config.toml
n_head = 3
d_mlp = 1536
positions = "learned"
init = "normal"
init_std_up = 0.0545
lr = 0.00507
schedule = "wsd"
decay_fraction = 0.672
Each number is 128 + 32 x the weight over the matrix's rms, rounded and kept within 0 to 255. Layers, rows and columns count from 0. Numbers have three digits each.

# up: layer 4 MLP up, 1536x384, rms 0.147, rows 885-931, columns 128-191
# down: layer 4 MLP down (transposed), 1536x384, rms 0.142, rows 885-930, columns 128-191
up885:099108134121094172165121134061132124115119121084178152075204161133063152146091168215147154127100111160152107123130088149167131074100214187173129145136139146138148167125075167091052161151123083
down885:073097173110188125100098149179119066162130083157175110135134116163175098124102153120118116106099117157114122100081101116107147104104073129104149111126159071093129136093167097163151124158156140
up886:145146126166138190207140034191177160073110166170078133195150133161140124149071108128135104110167105117132110124120170143113161123179124099185170144129162162084145131188112115053119106136196124
down886:139128150116160115086154098088117117129123231126124158140149173079097174149112108138235125121137128119169063122089165138118171089135113133102146146191112168141050082110123110139125100146134179
up887:154118114134125082137147160108183220112133138212123127133110083159119100147162134112119123120133129062113142131114135146156106128163171172116152148097112141142127153096157000101092154094137116
down887:141141087082119131131098122130171132158147181102126075161119189139149150113112211180109139136130123144122171118125088134112151119198171140128102116081137069159116153124088060138175146157117118
up888:174138147133122094156141165193128095115145131130166147124158127183138089131097135135120178151147115112140122203066072072110101100113126180141099113118039154122132169103129125144103153156123104
down888:142156158109109120113104138092087080148158142071131110115128156111148177128150118123134122128148150044137119126126145114134089126148060150106088127141141110145130160081120097174174144089156145
up889:125149161123135116132154143101139124147123137136131154127087109121150153145088064103141138112150113122104123109160093166164077164136100136168139181114126173155041112158149059136175091118159162
down889:145156096084186158095180133139152116140115104119185063130150091163124155102158160075165122071078165108176145204163128121131101169160121111148179135130154122106076082116093145144115129130093190
up890:171165200172083161127063149124059112195106139126055150143158127079154155125170129152104066148153202199129096109109116120111191083141169067114198192140076081186086088076106117092142114111159111
down890:185170124120101191134116131134168129210145149058135100172132108170160105103170100101115154163174160161205115095090134172116136111142122103092185097157092083111175177176142165101100035109137131
up891:167124168107151151134158116114106104118126095146132117120104128138135123102108131114125115127170152148125099164127131163130127117142108179091113151104095172098111123150143083155119127129082112
down891:131122155145168136155164160141116112140115074182144118093138074125084171149133042079186096186161045093103092132169170098164133120185118095116114146096122105076070112136095093135120103145097135
up892:127139123133174160139119148098163093117135158120141089119133094174122137126108116132139170181071103138133134145132103073102114146058049093176168117096094124127145202176151123106175088108094102
down892:094109109161089060108117130141125123130085160130149107183131174158174140125128147049091125077180111122100094059096095142125171085150157121142108114141175130088086119065072144113124179099154120
up893:076129135119164126177103067135131129160169162183126109090148143106170078146151176169121172062123175116165164141152130103112184081100121096147104131090091154134120110178172085184117109174125086
down893:124153116120094122128135114147147086098151065115146054109099126141156095113125138134102169194119167078156106176074079073123146083053110069166188175158127136172179135177170125129116113146089140
up894:074143111120089071121120145185084154166171188095184191099153132051187128146136067101144123110119140107125145142170119141122123072105131083129132113125138094106100139103175121138142143134098144
down894:142118145109179112085149141161126106091171075119105101176120053159143151112148153127136120143117149065144182111153204177117206158127091099098110136080066075102180125107118143113126123227060084
up895:133140082142129112084107164104123159133184117123102124106127128113165149140117106103140113121168138116140141171128147139141083135129054138111089129124132111176096120122077094151166107109089127
down895:134148171078140126098106104075131084168078124098179132130103117100133141152184107170201119057101157084105098141151104160116148129154147118129109110086152096127137086128132139131132131143125134
up896:140147164094083144096134143107113101140122082134133123130121114129141154148167102100100120121088101138161107154117112217124109175093102155138095171137146118135128157073071112099139146147177151
down896:163164110098106127150209103158137122148127154112124092114120101137146129120127136109136132109138083120144139129122102144164103102168131178102175139144137128097152121125121113030099162123138091
up897:094134161121089073160159090157123149116110156149159166196166139141144123067087142203136152162150117155133107190150161126138104105132126070110101109146099159091108111092065131101206181087136110
down897:141134114137151172108110127099141149145159158084139101102121159129083163092107104093104174146115158190067149119138149155088088098170149129170144069108120122095122132127136102150142116161185099
up898:165124166087145151171094177133122108169097132112101121196116108124121130174076120129103147139064146140122123098192128095087111158088047168167106135075067147165049108083149051070123138135131119
down898:163111098085103137123156118137094164159110115133146123130078136076132149094129166101061150114130201128151116138097113155127140138172125078045089139146128121103117146119131132100099107116121109
up899:090127140146114131151179101098133134156146089134073134129099105128091132164162190161100145096157159132071089126106145123132085086171138182116135127213110108113111225082106119138137102163110067
down899:084171132199149152168109135094204151129165083093110141122144128131111115078125090104132171135130161119145181083153108230171106152118115101154179118107099165113088134142120130072114117129183057
up900:128122163118137136140089173133159180082122110131115101110127161176114133080114138123087150152113116145128100113140121137164123126151105077107097145126137151141125124141116147184108176134158162
down900:115124084158136119138186106121135120177184165129140128162138148101142087113116109220076090141109113180130165188107082112087136096106113166126142127161134122110160077147157129088139168147187103
up901:120148110095121138125073112079157110095161132102070104140135114166101105112132189140160144160135168109121118183109129114070129118163117142115126153153133139154132114147147139163129142118120168
down901:148096073124158124092088140103125127156135165123149164104121126171121132130058130171160151105119149098099059101106145155098125131114207114159165127144150102155151147142141099133158120118155132
up902:128059092112091107102165088103138123157148156120115128112139138146127110111127165158062066098130123139158156143102151089136107104162144123114132129185162093146162117145107095088130119091173139
down902:141083179138196211125104137109113141107121092126103104140147085174114113093155128082115143178181114128088137053130170137096136133137143100154131092138120123135117150147112153093106126171165065
up903:127111150178156121148137142144137096097148131107144132132127143108132113144073123159128112125126136159187162138120113125114138159073150143121114105154138144067124134144090132127149145085112110
down903:104168060091168113164153064178134131107120133119171156167085094104139187130114106109089142126165132164144128155192117118099125131147131114186108103104157075189159130135164118149148144149116157
up904:152142195072145120098189133164160132113151100144097129088081098174141121172150101137117105168119144130161148147143105100158068091089140122201112139117188116080134169098200127135128104130120141
down904:132149083102087163118169127192102184143114101126156121162111146095125082101095134179084080125105108152132113106133065173105104056151104113126111166125125124157110087091080128142126154095121065
up905:115118131106066138135089097144191083133107147101113185182140154165189097181156121130122145169116102128101135126085191187130121119080111112133166123066127142152143146141103113143136149096105145
down905:128160147126076135143197122120125132092130121128133097126164147117130117121174086114111073126126134139107179143133173092129172150169148147085112137187092138096118090123123128195130115114149130
up906:138114137089106134159136139115183087159133104107077128110207077150158171159139106112135114158104147099079110123137124152062132136087068133153121054083069089118104104114134166071140191112115058
down906:184140124148162117108134096159163109157183135154130154131152112100103143161126117126099120098173136149117150119127094133111124099115110124144146072123153109130119109123089110131142132117153106
up907:111154158120176079150120067134152098154122085178096122139113097052115107114136171133066071090155112138121098140140140166156114095074058138074092179118116150087127169112122140176173164113111046
down907:148139088171170173104132179148064076097109146135103089138133161136153075150054138090151106144095140131107161102110105104056123141132140129088104118128140118114112096094118136135128145105087167
up908:116125096132127143095213171165131091089136081110100152113128113103134126134124135102153149093161119101107112115159110167158117142129065173106121172087163090164119130128098135153114146102150138
down908:100107107125142089110124139110097180155135103116135130095119152054136120064134120081113147155133113118159125084116137148152142109149179157127152098137151111089178101094112131120123104104086118
up909:119164126150147156145145098086123134110221109137120204131110136109168122159103114126155133137141152108117130144105139121059169118141077128139125115113114111085132128077133124124121121072109172
down909:120138163138101110101180124146125091105137133115138069090150099140163115095092104081128139186146139150159124095068128081171137155109141112112157154110147140129075123087094115144144138142110083
up910:058114078061129153070111122106118123137200178181138122177162230154100197141091139154208129103124105086094076209117100136145138170146119088120115134108139127101156087152120092074095116105164196
down910:133131139099138199123138150087144133065079237108105088115130196143152141134086097147158050065113114155139142118131151115108174129113122153152120110148168156151092157054082101157125129156129118
up911:113138094129140137150132110056142036145115131151097179156171120181091129183156114144129130101104144134144174146154158136124108127134139109147139135136136100181151138079128126143115137096133148
down911:120128144107109098137163118139119131136161115124156106084053156096190096097108113089112097078162120101118156117132112128113136126152162144116097116164130167101157141145100123108167171144118118
up912:061118193167127128085209145229113092086124096127074029215111134253107171125051161150147023091186116104089112197163107176100180049143077126084168094129239109216065197034175061131193119098184151
down912:111217096053175109082178162147151189115171138124141167135098135067158130108164047112148127161171127101136111066129140125214156128186127202083120103181091095140063167137103105104095130142167094
up913:120133117122124096103084099128140153107083128094120086143113136167177178138121176152171144138115146121152145109166076097131095154145133108151113158139178146119100130156079094180091109107125168
down913:147150090143120138071124138176153151102108141191148098157105159157117136091151098161108108170107145118112097131166014139128177106131159183071191123142122164117148080113157121115143126185059110
up914:182127164153160193085188108132087097084145174173124143177126130153128067173101150114135111110169146203111133135185136140129149113124142094166098122091205065101121184123113083098157098128114109
down914:102163082144100107128098107074096100121113130134107149120112133152063165071129085136156132131137201100154099089118139100069092111073109066097147150106129101093085074129085072192124160081104125
up915:118154080127141099145119100142070131164158171087100108183121159140149125194122139193175111147152127143129144106139152183165062124159161127143105136145147136157058096091119086186163132105099125
down915:122105132128117148182139150133144170126154134157075133112107137109120129121112122129127167093109120122129145131114079080082163112135206079174151166087136105105118122129081135108145174133114117
up916:147116109151113088162122153121141128133153097126087182171133118118060142036106098132134095156138179108097117112127134106122089129102155126184185126133143116139092156133114162112161045195193118
down916:049126078124124167067098205150161141115174089130146133147130150153146032142144098132153137083128102177083054168094076042068105051089138108123080095098095139125141114108097099183172135145176109
up917:153141120144153106111133094081137176169123130117180172152121199135113138130156108113141095149182091134131134110136158122134132121164142165106122152140096161150123082149098157136105113117110176
down917:149065100126135156135088179104187175133118099153074127113086130051068127166199134118158150195149154127079097087201168119097163126103089177121103121106177128169134129128166106143129161110071127
up918:159190122151148133175185153132143163117077172209121117112136117142103111133120125174099157117137126145139131137168157103140121094122124129181117154090112094137193148101150137134072081147127130
down918:162111161157126171134129128092128087099080148087135142154149186132178142122169160138132151149111128188139143065120129177118150137125170118118110149115161110153129125136120108100078115187143136
up919:149079148121140165103149141149056114125154170167131088155088168111093141069169099146099122111122135103132145100124136142116065164131151093109154185081104142153168140108112102051115182083118106
down919:107166171076139095136124133123164138143123138147137153109107142195081100162059151126119195160148179139139116148122117142122135074150170132179163149095089161177163153110099114145134115109126164
up920:153167119103145172158126135132059118128134090156110191089069131135117145199158147127140128162119137132114160118121149097128118065058139125110112142081149079099120167099132083112150070130122157
down920:068131132101122150070107187171129131174141128112141098122181120152095078169098110171123129109133122132182093104109169159128078147164173094102157103137101139124143081159151115124113211118123083
up921:122140107112123118112172119115133102163143081118154078161077138150132176139121180084176119143113141101125120105134129079121107161139166102193078127178162111123150121092110126150172130174109127
down921:171168116124100126124109199126222136091145162148104131144180084071173119123059129128140138147122155166177135148110112136124142082087207125165056110151163196164143165125106134111091160122059178
up922:045236138131134137136173126128198201109168123140142082124182107127147139116166154120138108125091079120085129091167131223126117127140115080116138065112152105129149109120132129117119133117171115
down922:072128147166190100157152168109112087110086139132117066146058163139112137069160135104108122126145151120195174144100107119112123106144135106163089121164150133119109112112076095100113116128121157
up923:102128108090166201088133056140143108125186088145151090142085107143115134116085059187083184133130129173110176143138104119118117152150060137113071120104126131140088133123114153097131132093093077
down923:147113124145113117174073119137117156127063154119113110081084085116137156106141195061137121112139171115148119118119127134102130143126110078108126092141133090118111116144076133090096155145123116
up924:108128142120163147181160107206103150118124125135150062138095130150138128114067136126135099136111152132094127194108120147107110174090134105174155118132079151164091116106111133123127122159134175
down924:175103125123124113128073142170090131159123185179091140141182147150138115111159177117122132160115104143130142169136122130130143102130088135118146144139156115155108125187151179118107127138152092
up925:155151096194182119132176114126097157104126049131133131120167146078143168090097189159158104111143110084123127134170119190146175143053130141122151131126144115128095075174099112098130121059083145
down925:126124172168127113153112130191084147167110124093203158166061179075158117111144145134120135113149130138074125134133211061110123131163115133160049143176152102125131115137161105119174123094099164
up926:128094152141154093135185109108141190154086123177110150113097109122152098151134109137087116125124098152088133085095116122112146127136167143117138172153132155114084103136126138086151139116168188
down926:122215134090108097111123049076119107175105096131131111116132069071154158141139110093138106101136112175135132201114132142107117105125125135080070137141096133160103134126123129140141124059128115
up927:101141114113108088154150118095074101147158120069162125162117085137110138125155124121127106119119177130104191150173121145096094103069131120111141173098110141184109148142163139083117126117122106
down927:165167198151079095198116164166152151082139074121115117114129140123171121152151163136086106069113166134149142164096131101021129138139115127129148113154137161114105084114119160120153155066154136
up928:098153113119054144154179113094150037153187095115120106157067175125169107132124158144141103155150133128174124140114128099100115142140120118097173168137098155148145174146035105124100176117162126
down928:139149196134143126150136113085180120084130165109115137124107143104128133144110134051117104084155131099057048132127130104141124219102095177185156082119105138114143143138088105161164162154090147
up929:110140139099116160141105120133129103123181104154129149086144130115124118098170122091089186183130121149137108150153093121166126164121119134134083133177163165113107132155134114125129142185113091
down929:136121084046129139137168134056124148108126139119190165107085106170157190126168131112123142172108116191100119046134145140232130123106148131165140109106129120105073114116143148138162112098125119
up930:101144154123221109168158118069174081183140115143111152087098114086128113126110117184091138126193083096157129137135180174035133108109200134150159148144134189080084188141109092060095162154164080
down930:104137076178139090141082168193094096072137179102097118102172133101133094097098146119134059087085120177155154213083085184107095153143108178135132110164118123137116089119120168180194091113149139
up931:149197152124112148084153089131111138182084135154197120144087139132126128118137193172082126129117150153059090161095130131144155088049130083122093120186095155135125161108170124146139170074154166